Weights of a small GPT-style language model, trained from scratch on English Wikipedia.
Architecture: rotary positions, untied embeddings.
Each number is 128 + 32 x the weight over its row's rms, rounded and kept within 0 to 255. Layers, rows and columns count from 0. Numbers have three digits each. The size before them is the row's rms in percent of the matrix's.

# o: layer 10 attention output (transposed), 256x256, rms 0.166, rows 104-127, columns 0-255
# v: layer 10 attention value, 256x256, rms 0.14, rows 105-127, columns 0-255
# q: layer 10 attention query, 256x256, rms 0.0825, rows 128-131, columns 0-255
# k: layer 10 attention key, 256x256, rms 0.0845, rows 128-130, columns 0-255
o104 118:108149123136106101118150103131189128181168153157132118114140106158102128084154078098153118186105166153148101085102123101114123126125145111071173171124214114081096095112076144070147127125151139139112168104143155109177097145141210112118103217132129093131157095036168137138062118050138219139164103102118107143205135137112154086114082087121109107160135108090168181129117104165149182139141087116156147181120164185158115109108128160168123085149119089138144135081069137164135145145106112146115162094133047140087127113079096103098125185133159125150160066151134139146118166128113127148145125116125140146090094129186128100200136081098139082055093114084152151086156100134048089146125118093125110096110150108133140097116100065117153160113144110139141115117109119184086119089125146
v105 118:104127133086137186141079121111109111126150083148079172091109103147083149130142102085159102073148112124167109151123145159121139148068117092171086094157109107132153084112117118108151117093098158107116118175173158107169076131105121125103082108158171071090081093057124106119105097080057159123158094152091128149107145104132114157118015075102134123132150091078148121079125075181117084136171165157104089020138078104089071058129141099095040144131142158151104140181152117081094093123093089127142095093158127088169186077141128111088085131116158177140135094124102148107139114121088137104104084112110152125091097118086163108116184140111090174126107130145084178104159164094136165100188140082111119104139113129133171116143116092138087175135113121142127154126190156112139111152141102
o105 120:154085093170122134135135100169185132096112131140107104156110127089133130166089112152120170134070124090139120114102106146137120144139068126139090150116174174117124191041141122130149143160146165121106124117152138146082147132224156175128157152131102218095162129185140165154089139191135126099139165121157054112126109092109053122117143140148121124187156166094123170184143089113122133090074132123138118166185114125084164141084093183177161145176143078144154110128154119122166138097147152149111160155040140159141126168103132148126194113173071142081132045135161071166124142119141144199172112079182102110161154104142093117141073144134108131172162122160130099156132083154145059101106175171135082078132120110105111105109147216102146100124139101112138121129131160149093157089126136
v106 116:071142124113126118099169144131133110110087045135086178131165119085132102099089111144104129099172128209146140128129124131160134098171144148086162151078219128121169087118133133172121096154148108127160093103081159110113105068100120159156086105132091170074183111135090168087158107163122082127157144146153175150155038107141115143119086172119138092122092154117138150106081180153130149103141148192105172115141174157177144102126182117186178142098080117112129196118125127134154050143099067146116136156122142148130129120084193115126071134133141099123114129123149163136145107077128175198109115119087123049097110137123097125121129141106108100139138059136139167184202120158143102109179115116096107081147098173119184087127069094076097123137162100152086086131125186128104120100164104
o106 115:153061113085149123118162087139156157124143118135153073083114110192156088104171133144109152098154133135111181178110132167156125146051124121157092081131079174179146170144133078123157175107139127145104147083163106150191132161174187160138097179106180105136144148147117095134144086082148159151162138121141166107101136214105135110148140121143141122088113141170186113131146102143082128052125132067153103095101121111181150125176208170068083149165154110103194130091200144145086177148150141098137105118141095083103168119103113112150155117161102089170149125054114106171121147104100114155173092121136130125147177132078113162131184176167117130107145096115095097068114141149121136172159159051090122135135188135134102134073113174176099097080134171156180129113110119166108126127140111
v107 118:101072105116095150157136114105055180114121130107126148139105122135142124166092095156103096131166159131126131112131104097168129076101116115146130120144147113155054085170107082121151139180134133119086079176091150138169094111131157153066096090137160150147168101130107179132069138148179171192156157102090167145070165147127044169122192163103095168103085150076169078112141106091072146152102080105121141117148159143141125124072150151159067153078128115132130152078055121146103102149138152101073163097156122100077135161210081150122134149160180080178143134106171141150111150139151093131142145121087179114111133103188174134107115106158105094111080066100113102120157112132152126184185117152159112128161158133141140167171063142151175159124146143084117180130169110103144115059179139
o107 115:156132115154134128105085117112157098141126127121090158166101133099136148106162122088081170058133124090146119121113136118103181130154106099087123100102147155098159132116172117088149128087116121150130162065119158094166104087095094074110141123161110137174115134131147063108123158110162136080116131196090169118148081169142162055164112167135122140101131118164154150147133143142150089085155113140087147075120131124165145081143166110149175102090212146100060143165215171121136168138189099169172101147144094174134116172102136084069137178173049093071154099111154092134115117198180121154141087164135167143126106087092144198161156128137155128149179137096133089146128117084148121086153150097098122205103132148078099099070140073098117099176154080159135114085121077101126106166080148
v108 118:123148161120159132125123166075116139118091187178099125160104100063125186146131087173085125158156054130082078074166106142145109155158146123143139099189116151162122111132074152114168131090081020137090161115115121096119118039102121153173056067104128138109135062152102114171113093101127112134109128130099074085143104126139140134145103107118126101103103130172091058092093112141177103159147091119136115162152136099166087127201116086122181148108094171181112103087099139116076138082190144124085105119172150137110172122159169103093100117161120098101111130182151128093119111130159112102109109103199148105130087119135091147150165140178116139121110169083182126153128105134104155126073100126175147092055171170146126133174119165170085125122202134157098131099128126165133095133183133
o108 116:169108172141140090094149084139112151142149139100142120106105155122169121135081229086147123098200094161182205143157182123121141145119137103113147173123088045127160195102085105084092127194101150149142123135152144124131150170129145062137192150127128141109179212137133155102104100140109133109125078159194084151132068141157113166145106093097139137145168128104179115117152185105120176057157091167162112144112118157083086133170166194154073107119089118131174129135126131126129140140099142077116132128134104127120111126089146191159153096197096141131127150153149103114139187151125100128141129105104137160135150178132145084119122091109157128144155106110124152122107131160148077126176187087134093151109119146090145079188172051097184089120175137153117155186128135106133125160045117
v109 117:127124061169088108090165087110124166138175154116160113169077129137151149182064131115142102077140058131113117090108119093101163101115162170128073131101131154198162142116133204160090108137122102101110142119096117123092111028155160143127156126168136103151088107128155092060104110095142090116156142157175097109133148097090070090127169079142122130129175124149086160077094144111133143112149116061105119108121148160081087137116165123153122120115238129178097076099090116115104187077126068145096088147149157137122091195084125080126080157128128136132153175146172151112131093160106133104163132179128151136150107093123163165090114124090122135126111134094132130132175068129128143098109082143069161097155111143162107056091108118094153198211106132069148133136157107107162108145132136
o109 119:135121196072115118131173115124125112091125108114124118126172118174134160108103155133119164130119158108198142124159110155143128151183140111153147126185125145074164135117115122106065105086124132159149128167194090132134199107119154127077116148108146121106079147140104123181172157112116112177103098096088117096132184090074217114140161157157113114170129054111125125135129126107153157165169108142166107131182143158192119106127150114172092113084036183132107112137195090110097108204151099096106173149110089161130082139197080103125131118134110136088134000109140098101085124166146137146132088096155176131117232122070164119142088140163091126181145127135095195122145170155101133128113176138127139144099108163120126160183125100123123081147107116134106093157125101130138141093155136
v110 116:128115176082175165107123128149091214153160137059079161157123141124088117099176084156078102096078120117103160099086170111114153099091115153127141089074074127160159101118125136100188138129084128104175128086121137150099121154092186112121095115127179190085090094105108144091118179161146132127182093117080099122141106198116131076105143148193111110142157175121131173134140194122091116085063159130112119146162141068056067160128097153153176143081066098079176072103165136173144153123106135078157101145171133163136191157104162076141121087112112186110138105147075166136135104119109136153136175101140169130103165163108098092123135118167083097144153107088077170177149171170172129153122067163135123122121139127164162153143088088122170129154105150110160132116118112149118148143104121
o110 117:120131122121108149105147143110147182126112103146168125135146058102147128111150135104180119121154144111101070100154199167136104102138146089111091139168159169170154134171160099105054102100131112070084139141137138169191143083157118104138120140123114134175156130181170110167176107122182170114090113141176128121122134104108136159108169152170147096155071105169140169173187083162092133092218128143126098112067122091079185186117087086104101141178129136103095116136067174079139097113127104200114125137113157146153102084109096151186073087132110143110220126155145167091109125191084165103149106089147059139105126095158130144157137100101146127098155118151096149137064103131082111119144101113058060136144132151107119128095134150169185127082136117150070065114112136114141181140156141
v111 118:088117173127086153113151118123110096137152149126124052139104121094053163110133134172094103114094167095123193113167079144113175124177123170106153130145136101211133214105071092093148140110050171148100079147098125111176123172057132102146098140106192154215107124176097085099127131162096162165140084191193129113113114153181152146093118142081105110108126130137127134118150154129150115167089150098152112079140111086158178150096145155136123074088161179121103130174099116104122151142131139141169164192087153125116132154123118157133121130142092125094152147143121126137150163094101136111139150155195111090097159178109099091134074169140166125156101026147080121124119091145103133153140087062154107117079133164156149148026121140096120132167130163127115146116110104100132157080131129
o111 114:147108167132152095094043130122069116070138125129088144183120118056160061115050163121114137155158133084096098104159189102147155130111179126157142132118074112122104076192172098072128155091130148095187112053180143127155081136144082182167162125093142158132146145125224075183117094094137153180126123172093164108127167180128094142085131109173138139106130148169134178154134142112123139125149114145161143177132097183136085133171116084156065093150128114189101095116136104128109081135059118092144154117152138103182101136138142067089154143115144125128070095165124168178175127145101150141103146092137143173133172118185166155129141121134099105115152115149112127097171146098116165124093086144103169102183142098101150118180100122148139117109129074110154083067147145119146132123071128
v112 116:156054123131083122106111171115147067095107144133152166118163115163096137155200134137186159086089184126151122122136132090122116096144096086158109137116146095181176137173104129098109107126150133197173146150091126186107161138161158065136169116105144098096130139080091120104080143157115120083143126110151094170139041173144116130103127125151100131099146146147095177123097103068118082121098176162103074204139134156148128118105046134174108131083137083146076117159083126093081109129064127137115134132142083133104122179177216104073069077180158143141186114129141144144122124137123111118155041142126050121105114106127168153137147089112113166124105115126141071138114117119068141106133090134099151138141094131120146187124161121131108101141153077092099162115117125153181114070101046
o112 118:093150146144169104118123059118142134117225152126229095175113144124086085156128090108067158121096140205116124076153106140180113147157107129106050115136087133145118115126154086109173099148099180073175146084090090102133118104112150143120156128141110136161088066167150173128127153154159113096122110136189165103120092120153171107137100133133134148152163131135119105083134120110107114123109090116161216090144097074169113132153172131163135114178066181135213164155097115160165140149167060081123107106147091150143089061121127168133153093113088097090125128131130174152129081122160164144162154162156126098145173167141113158081116090088081133084106105144078184170135096104118141125135181166159143067147201140114090112084104134133150168130145109085149110078118122123124116144160122
v113 114:110106051153177162118101160094146156113158092127102142139104117085087161143149134141118166128104111189170129113175167075068090110086107157117100114189159106111083127118114168092149170151109179107053131100126049119142109151118110158077114087153150110158150105065125131114141136100180102109091076157176187126131076121105043106131118087080071075141140103162108141076169208119146126147129126101152131097160133180083110159106134134145107158154131063084139130147071113160185174130106118152156121129130094122086142127131122186152111120160107162108138171117080131113145169154230151125109093110135137108065102095111140143161108127090136080084174099113092160082145123153122113111095119117071085128193119191165109105117199161169100105123096101140147147112113078148115151132155148
o113 109:124085107138093146095117083166140145120139196076096102146161112136160153073085131064220131136104170098084137152096167131087110152186126105166119157097070137146099126117136097104094078134085151184143093138107121160102150042136080087123121106150075095129059100126124110156129159188140139076168070165117180160145154097092110091123142171103102174104109174104172113130094155110134129124139167060108087106138123141154128109112155137136134156114161150151173138106195136106132090084168154177098158099125152135172096076096164086164123143092134129145144070085154112197103058097095135145107212120173109156171189120071085146135134144149132107159097153128157097135125194126078126160163103147121089112206111103159166132162090082147115093097133089116116099111150127115126128101114128
v114 113:113137168140125190204115104087232070174143144115136123114113121113114101062139083126103120190112055124162140091114111110102162106106089139133088146108100164164126104137168165081161106160167107140123105075061129134168105081175105121180149137097080174151143178087027126100105132104117106177168165115110071121091164122105119207119102140131139194085126146116143184126065189134089171119127102103178089114159110124199123087047127119131124135140115127140113130079149127145132143098104152146095113132137119133126128105153094134139117114128107133134176109110132223142086132109129105086127142154107069143115170155111166113156086138097103088195118117162147205115160165093146092122145093117125112117133090186102094140131122127145172123128125142213126141116103093073127133141130167
o114 118:111128129112101092119129151172053167119116095154094147100151137138048152144134132088160113125130191122154109092149137127173110155184092142111136141132138138163138123159145098180188127088126108147084137137167124120080100148135111149084140141200238027166099152111168070158103093188160120140114161141117137116144155130117133084151136098148104169164136146137154130134180118130121114115079147179106122096095229087155134111170149120131155133144165130106154137068102100092119145172089114097141078187105122084172132182137151130201097113080146163109109125184192070131110154118100108129180101125195174156150130073164093162093112139162165120088120118120115077104113152110128106193123134158061127185140123154162161074164122122120124148111108113106155131090063112164096100144167125
v115 111:150103103131066140165171198101106130155094130135087090149177099159088106155078140101141170154121140129129108142123143191102095184125149032111119087222142138115137147123168145105101146120116147150122197114153096137110104145116135140123076143033161168160154146083138186166101130114186125116150175099093157100116150118109135098132162141169130149088106130127105168166173163168167092151164083055101108130143078142130178124168115121168139101087174140131110115129113094096097164103116132083097063127137120135124110123142100115179155114106203184075075190145072142147116172127137103132168219131161141181142159097104151084120166150123197089097121087180091122158132081184135109114153111147096133139107116169097139144164095103085109086104147076153089132095117116135149113151112127
o115 108:113161164140224130129172090143112140119093152089144172149129170122134121139110155153131110118137124088088132096135119123145157075190142209128140154069124121131108104100159148082116186133147057137146076131130170128149102167158157042156157130184105185137092112134090138126160114172135099077107140106091093183127139118124148111150160114115174100119116120129149095066121151142153085107102146142213104089111125122066124167140119060170131145131121168118119102126111119091106099107171090108189144155111073080100185124146111161065118104109087135184177106144101138074160057149107132087100093161130105110150069074115139161115164142098125114180057175141093172087131141078095089171156070136130115102138118085154142070127153110134074118177128121174187123146091095132112103104079131
v116 121:125110109118111132160158137125140152171130115163118100114151166138089088116179122100172166138140113183058115128136145107164201127116127146132148106072047167173118101083124108046040138136140143102112079145026110061126111205135149088094085131095078062097189086107102120125171142169077059109139171095153138178147180114128131161114152065087148142129073128085058120174114138120132084122100108075132097119153081119111107142156140108087103179151165112143159056135134140194148109121119060178064139147105109123118172143145165108117109129195100122114082121096154052153146157185131149175205131139125110111137140155151149127141112132122077111118103123124122133103182111164137098101140122098171119122119140166074117130139105137174123117142136161108153116119128112136096119125118125
o116 120:183156146136119101116124098130146190139118142150137130147077087125098188127065142106135106100118138131179118140101101089133075147169152145099141119141180139102174132194183101135087088124106142057173142096151155120128114122118135179126149163110172150180126097148101108136078178058157164121195072143049110166075148119136084076202139137134128082123183160160125203110158145143062188136170132156082097095145144120144135152147122125148135116122087164090135120198097151098129177138182163144134112080114130116199117130105091155095110157164152102120106111127086132165082077111139044130077173113130125111116135132141072164144140162100103129118058127137142149115137152088152116177145151144129149152071129152112185089086137076113156095117131126160142149117151163177097084087207154
v117 119:168139136137139110100147143141136083174141131188115096170090135118102110082077072117160125138066141134049115135154094157106089132057129122173168171135085166101063157124120177153070097155123104159117173125161106102127151127084139138115124116139115075157156155151110150115106121126080164077240088101126087116150144183126065131124132129138095138133134158141131123088151139093146081103098097149098109087118101138156133119153115096147168141098118092132101135094107172063122121132090166105148102087094099125142098181103098115120120044128130185126171127110196141139068156120146143167136153145074155100139131112140163125129120062134107196050148077199161111099082118154130090149084076113184203110170122173168180126108127141082095082120139165196139145161159147105131142113142104
o117 121:113155091126150138092135107085120169137127111100147195107134119139099143107121135134111141133156171160107178122115083114119115102162133153058188102158130136115168092153126124049141157097025149134172093147107111147121095103151135133123163127100142081108052066124175093117175086147153128104157159142115116138120123038098144122169162100101165139178109159114114159071084203133107162144124130104162190176080147099085143165138138116099110135186120111165157101120082106115175145080098151099135104131121130102123155102169087132136107161156096109092112119168099122165127128137157206115118118150090118115172153109079106084105167074222152173130072155085093169105155110147144167096142196131091131192108170062121114153180174112150168137154142096134114131082086135115157146102052124
v118 120:139078085105167160129067104073120074067158130167076154125093142109158100096134107136139170182187125127078126126091159113067146142142174130123103110122106164137155166133102100099131155126087156128116141100115242121120114122114158103082088138199165159140074140085152155117131180108139139161114090061097114148162126153127094138202115192096144126186150105161140147185094196106159123118104155142176109142105101174079113081087090117150131183143185147181114179130133106162160138151133161143076168135164112082086163110147088165129151124115136106038046126134091134118101131130109118113156137120141137135135101149135130083115138112156181188158127129085152136113154094095183157141112151159116132152175113115175102096151059140113167171109154142117111146182181197163119143134101124
o118 118:132154160139095101140143156198109135158117156109150181128100074153162107155125119115158135164107098109125118109143125145110096107174057143156130117089112136084128156095132209201140068160104151085101126096115120162144161145160071124073085148117102255187134156084116103105097098138107134142125137211113133103168155089131139131089169141159164147066123122060131062129158083105154144141158151090092140094078129112109137110107102140125122179165069100092130128116121181099075147141147123098146126128151103164127067136081126078098084114127120120140165103136136114133136190122156092141095134080161120109154104091059142116136152102103119111121156090108068085144113124116113074131121152143135100160129090120131144151142194154183145078157139008107108128103075118139152144092121095
v119 117:120174137087065047103142095093187134084125121071125151146129133142124061159096064080136093110118114142114095068186149147109152121086092080081148136120160103184130142132107137143144130049124147128127180130101144092111135128152146147143166124071097105132165159063120110110083132137112080164125055110124110133131208102127102083070077160137114141113170102109125107136098122167102117136100144102106102184093127115088084167056193119171149139099088140129122174158144158123171093152111084131125082164169152107132150165175179136101188110129138147072131106089128137154139145085070116109123079115145098135179087114107140122125149074125195045138146126108143140156137135150076176155146096081155098070071128081185097153108100144086105170093125125134147090101107142158131089085124131
o119 116:088079081189141177105069142130086123129143133111187117147173158170121069178164134226133162123178134080145125131174113125116087110182161147149067129114122153133191157175151083113066098179167084161136061114169116104143129148135155133156123175155144140143101112178121189118162112089145110149103171142136118161215118118145190137139134134120124124100121127120156177171185098154100121099126081126168124053147146083147122100145102162151162135107124055164157116100139132149100123140090141102127238127150080161182129147108096165125094118097154093118104138144099107141093120192105183112154131151081176072165158157097137162119115077085093144130130140140115117088129126107144082087130190127075126116135122144134147179094138123120132135072117168064118158124150171089143093122157136
v120 118:082152120116179114140151164135145130129115130096121187168109120114169135093168114099169111064132135138112161139092105152111158149156171115143125160132123083135091136206073073164099107119118131163108065143125116130157099160146131192125129148106183137149115164184134115130106125145146128114156110154076082106146132169123102100111151134076129075162113075134087152108162120169110179110156073129152140109128126116114125140113127117206126153180144131120109163134089180181088098153119134135083114125027115113143134078081159056153090164173164137093197140154101160159118141101114147128159094074128119155128087152128167157147104129127090114079153203095127146131192108173139129110086141128122140137066031171186139193154134101131147088145081091101175147139119072110207164169096198
o120 118:151104168103117121117138154137117154168088107107085081141145114089140087106153181117101145137104087098200096156160154085139151082175006118142104106110171211152114112159173171070155156143121090143159188096170132144089190082122143093089099098124072099154133085119178117078110127118138088154130139095087129123146161118158087141119125182125120174119176187150117128128105153093133141142122198145170100131146125142164051186148174163125125138091126178176132143138108110074190126132116171151164134102134093155150099071147114141141167171036137143188159106109115137110153136143096181147137122087112114117079170150097116138138155129135169125151106139050120120107085120168114120160188148119110175168204177165079090082085132162154139145118115143140116148141128161103114137133135146
v121 119:143132103141080127209090096152133105061081146107080150140160139161139122112177150059187142136117172160083150165128158145195099162132120157143135133152108107184148167152115080180135145108136115119070174114103149151116141078132185091178151119087115138135085116110201114167108114121106134138116130075105125103122150120103130135115117106126103090124158174153110138122149136123118150162125087137126148088101144170102166142078142070122163169170121129127161103075157154091096131166151125100123142114095146147119075112142127143112157151125111119158151131129149090064119178148134174148107081107078085104058174094124070155110143169074183139095175147114119098138112106183108161069120147100075122139061132144139081164100069124103136148194101126197101182067132154053129116041176195
o121 120:151143110077122106079124172155097126140086186206110101188101154133155098118091101166094143161164078175215102136080124108107147139116151103142071169082120122097087079105086127085104121121120121108173078149134129062115154101089096133110110133149171138162166046099118150087112067127172114164110140099100129159148121158175187118150119171139096155057170131185092104131139122134138086133103161153115092101171177107153139101113085140108115153135106170139144146119163112125092149087133138095135097134088110127110100104144133101150125141147108164092112123157117061128087132115092172130093143155055123099149111109097158059141100135060064124130091122134174188085124127088104140104105213136158110135128133102186107091154144147125165139161092170121085118181184120173103137151064048
v122 118:122104121160138153176179157144105121111123086127087123139143132104135132191213104160110139070170176103112124099118117126098103108112128111120173116181112191123128142124137131101088141106160148107099189131136124135111138124115109140154118097151131128120099155179118122172111166083229125127141148209147057129210147085117136103129124094105091128066077156137149122153113139159114161089140157086117109121117115135118086121149158170182182133175041126120139187167128083126161161151095143173128164128116134080103185126115157132115197070120128140163140146112122152123126117144094093108152049156189178135103099139118154142107158138138047194084150186119140071079181098112124091115104105125152071175120137153120150130037170167135142120156123085102149120149200171093144127093110093
o122 117:166136151097089104140125115089164098119148192097167134150121127133130126095094148073085135169097148127064123134137173162183146149168111154096135111077183114147149156072073078078156124139138140183140104102105118114098163085153104125110198132130129151145096131084109073090140153156096145133119137046087154120083184161144132185185140162141123082164162149114124143150122108078083111140116076124125145140129126129090109088109125141104058141098173101149126162101094185160119104187099124165111146082130105151154048126129111113124131173081184125156090141102178116140093025064136153139141156117180113102156075141126128089107149062108098055129130080152104104164067148225122092133146151119138110101141080157094109136111163102149161145122133112155076150136070157083112132108110106
v123 117:110156170060141127077091066088188109162098136146097069158091113130153150176100125190172121141141157156167118079126151110137164090099186173119131092088191147173144158105182151129078134148122113101141162197125146134119114090120144156117162076107074127100116157112135152129142113129124164157192092161068140097115090127183153184120147106140108149208165141135139104163149105081178092146128105128176090125106137114113127050149146102161149133157136100124165164127145118193126121153166099108116088134136161083157084089122087139148184073091145112141145117097150067095126187104109126118160132092074128129116115175146148130119130143117173186176060090089127088129107140164113136142136120086191221107157114135110092149102147088164075114172120100130084148165195145138156076152118147
o123 117:139092130152128137146183133178082114147102141094108163086133100119098085110091198140107099128150111107088139118107142149124179072106099135157124146167108137060174124087080123134141122045150131161057128063111111141115114118157133125107125171129161156119163104176167121140129111144185173127098119117133112190156144104102165139130055147086121136115076172177072122121112176167114144157114136115118197123109140046100141148149122146084137134104090181103105111125156150138129169169122137107142145150131093096084148177119152122088119175191149098113066074125222146074122126068129110113096142135085138082180184154162110093122103112169105115110144087170123149099130098132185168134100154153084039150116092077140191128132128152081141126144161067067170134141063140104145152159152146
v124 116:148213188094126143148115179130185128118108064077098126101115146132101166174101083096158118115127148124081123090123152152149126102133121106103193083125111176082123143095149139183150159129082136118105122158113131137147155086081179127117109093110124116155128062175106108119079114127097114097139142120149140107168090147114104116180169090128106164101114130173116196111108063158146171123088161086169087106131084113118170111170124120112138108107140120171082188108133138123148135146147112125121138109081090107079132139189159083097171133073147144153146140137128182137124068085150159144060187146123124166088111194156122147123108119072109132130119135075101170108176177133073152126202130190135105177112120148139096107148136118091140125121197205089167089128139189129187181218147137
o124 111:139091090136129133090191114071162139123097112136162138182119120107102098115165151099105124159188126180113147164122095162162139158139089149140103155114176142093149160117119165108122194187151109098077132096143141175159185097146117125158113126195116084150141193106154154096151134108149101154118158071121144128062167163152130145111134139138129129158138102143136082066181157102107161109141109177103163203156069142089179149226123160196148168089090090105117121071172132101133079155095131167181104169148143168102122054087071151110114081193110100096062114159093071125088121140084111165160125139147120109162115129104137112122100141106158144139088123136154113123114154129183117098084113110045109118177159119117159127153115100171144136055089109165113177116120082146108167122128161
v125 116:204100072128108133091142102138142152120141120145183175093185132081167142078159191107100151120124148161125110132116154131130165158129080108064108101152132092151079188093171091088190098122099122163121148122135185148082125112103133118118175118129116136084188082086121114104104075090081105150182071129162115153118093067120099131153145136117102121104096141110094101162154159191132119128071110072172120120187134154121141182153100096092167082149144145087122148147144176164080101173081126090127152153090082163152109114166126131114107134120166112129100195131174238169065159143132159140159139091103126100126153139106161156121125134098116086084060193114151104125113103167150155117148096120131101158119180125114148088080062136115195185124082107081139129099129143146120177130095151
o125 116:073099141106131175092076135140088106106112116136138094164080133115138154108136067076170135083116119178125137094130148099117135121165077138204164148055132132128157083143126179136107094121132179120119215125125154107192140158142122152178130100139164196112163094132134109113170112141171142139084166137061205170159117102119165071099178139037106119163153075156124150114121078136153104114178101109134144123131099124178185149071178164142101094150157111127131102191122084093100124144103123154135150113163167160146118136113117103135157146108104190104157112179147075128071107100054121052095152180120209122135101163116130125111146132090087124124076169142109137086138177122145108153115113121109089141124138164112117083091210117150120120147150162155090144095113117165139171067137142
v126 119:105170075113218105177126095195123106078057115172113113096152116092083057075134102136144113075138160153138152163182138144145196153098125158112110137126135110147120109102106228110125127129198092127109127141165165147130109131087101116126132110112125065132092125134123114133149137142176122121118064114110071120117106188074206145181143133177053125113089133149138142159112174081170092137102090100096127117187164115132138146078131169170119101136090184109113155111150117134129129087135113130144154184167107141122101079123128160115097103132085147135129154147068145116080150074139102104211167110099139115093196091143176139165156124151096115164095160158102117148120089135135129156090120173192120129111159142115110076089108137080124171089139108107164177090182112149167141186157137
o126 121:096116159139133130162190103141094118152071179131086162117131124132139150139211162067109172142135089140111087129063103129130091157186139138140140156109140133096126106139161070126133160135070146144151136104114140132173128119158161124159148173089155085133170069158111087163122136144119164140091171180166122134175125135075082140109129134087177113157150126171149134109125126145141180130133125108186151083104152115103113135141126122095096162157091143154101192119126160091094127107122120097103126072120228202107154202086106169130169136069126200091116143125219095173194128102089135120093097109156113089144108168095155122090187154170158094055069094125119115145104137136155111061148087147117165122148068160169115141150148086123114090123107156132119053147082091095149157143097124
v127 121:152148108154205123099106173108132132132136069096125107152107159116139129159125098062116174169130078105096163103160099160113178179161138133123111193094136152147096114058127118066121114129104136092138099124142105094196194084085064073116121160106163128089158092157132165126157153161165108075134160143087109114096143132114169110071128199179115077109202125115149133127171138093082147120148170165140116147112126170147150107127158185157132110092159150090136130117140134107177164089160139118141101118103128103147101106189134057114102106193116161205153117085184171129095219138110098129105088161091194173110103122151144161154160189163119129118091147125076113103096118165189122149134147134125136097107184095131110061099168096139115175154114136121101082137165151126131126067132130
o127 119:108099164135098141128190164095149169117097084122126176155106138113116164110147129139162108118119103116146105125140155174131103120118190094118146065159102078149103135167128131102117125124113128145149132138156101128131136141136127141123168157094136103105111111174105094151118148113126176085105160098121148157089094171167108175210118079080112213121113145096109137174087143246161104145150156124148136119090134145102119143158152099199121110112089056193067131107119077100114155124148114078128150145132108205130092160049074130161150151103091097111127129143118125125101069072140139159179156144086098125158153095091103113159074129100141129068228112133136072163082195172094159144104127152143164168109039108109096122125099156163142127137106172117178154120102149185135126124058124
q128 089:076123157147079165148095141145150144197134118132140111168117117141136091096116143112147208076141095148142154100083106094107125139139188115165156124075086157079182142116116079131024139139080132109175105160170138083164131108116087093140070160142137162116146116141119165150166113102073097112101130100103202130094114116104162180093158142157122098130133074102138142156183125154182143148165132159147091128062130124177111112147122140148090080076139154113101063140144134110100135164082124109152133065108141092126072122137151082191162173112140133096121155138167112097113110103180064101096102085184110120174165159110161082109146116167074089153163126133117141136138166179105136087153153166133234059148139147157085144145088151105114167125139149104144147122167107096160070082159144
k128 072:162180026128123166098078087123110110161105164132067145184098135119139145094112130184165137145171117090120099198083149114171044172114111109121089097150138146096188115074141050147105223093180112105085126128151176180154071139097135146130127171112166156115093133138155120096072075161117114200118132181140122098134103076133118092120140106123148159091117116101134114150197121169108113099133118148107182145132115134110101122098147197136107135157114120134100145124108068091114096152079141149179126139126123111090140207090159059149100130143061143120111142109132146128073154120109149160169084189170164138149110126106125131140096091102144191153178114143130157120136162107179145122167146138170141090106157165111110141147083163117095159118174110090100127095160096123117078157167149
q129 083:092131164186144138115148187172086126162154149119180068178125135100119117074111129062089133122090150135092153136124130171071202101141138122109130131123128106084125117099072094090144151158099154176121143143113082070087160165161167183125121135154107176116135139186121115169166143157157147109094101094174087147094106138084092111108131156114125127175152145143067092146130079152195165098111097107096061114124162178128194089140093112108130131077164095186198098094152112112094114094141123077094125108135135080103145111167121110127138160070134118086094155167082118158185116100135152141134118105121142134172114145155135130077180159160118106129153149149140050108147151160088111104123150094080178087173074111098121170094197102104151155148161102144185106183135076087067166101114146
k129 074:148103136122139130137166111151099140180149146101183128129164096137112126094102101169127222163122098103095091087128151093156172131100056169118118090157085179152216106111105058136128106127132144073163122071098131129158129073106105130134087152105124137143165118168130074070121133142097116140100139116154101146120126142169147128141154093110099123143110054119111104141180188137108156086143115172120104172070119125137128132140143111174134151175128127158102103104147128134138161143111133234084066096173142112053038161159118080136131130098099139116137191144185122165112133149105130154107114154172179142205086174115127108133042166112129147111135154128098184155180169146173120108134113120181133113208155162133091148164140138094163179145105136171150114088161107089119128185135101
q130 076:083112114114145133172129138162129118103055034138144073142114068097158135138118178163063100131068110163117128102108126099151084150169140135112167086072092075083135169147064147083193088104140142101095162104127103053092129153187090142087109096069116055160103146123108109120104132120154086111179104089118100157102104148096080108140097095096108159120177110128144125101121152164145134082135130128141156092123127102161084086160103110096124086147198124179087162130145083125139108147101139113142087152172049129110117118116114173135111080130160178124136141121112183083157082125160102162139089152075163126122182140090144097149140110144148065157155093094124096157166147065107133082158098091100121168079125092135152115142166111139147132152057147170089190102148159167151090169146128
k130 068:087165118159094092077168159117055151137108217107106131100128130151062160106123176149150135136161163132078054114210108106123104156072077141119057122105083085133178066169141062154155147117120123139135130043133110164098164171130137105119150123186103087144146181172141126077173111133062135106145145125161161097093105141132113110144144100141154104097076158160134130130114139160077130103105111121151163153128141157160095166158170100146102129056137119134162162134169141080139154112139135141130091139112176088116113161115071153109152140059128130097101056165123151113129130108059198093155169130141109140127083146173107167075104166094151132156124142159106119109114162131083142091120120149150126097063136116155119121135209075148107173143109135032151096166160121120117113131146120
q131 083:113111152166125114205076133117197123134145142184114137177148112101136130162119097092174122130147162160099143116076115132077180097162145108173080106080131132116127110095193179133037097119073071108157099131203186086175122118123129125125107178126069045097126150100127151100077131141113156103098160111123149138057156098137166149131085153140144165098158129139126178153088152102170127137162150115160155100151153107126164170093102138117157127114142215141096075120099085130174124147105161124155117125105171145187179127173147125167141100142168107109175144133166100160146142103195142125153151118145155129161114122096110164150139113149098146087090134154159125050144141175139171206138097087160178109078118131128117156123097129098098139120079169116148138058052100180129097126091129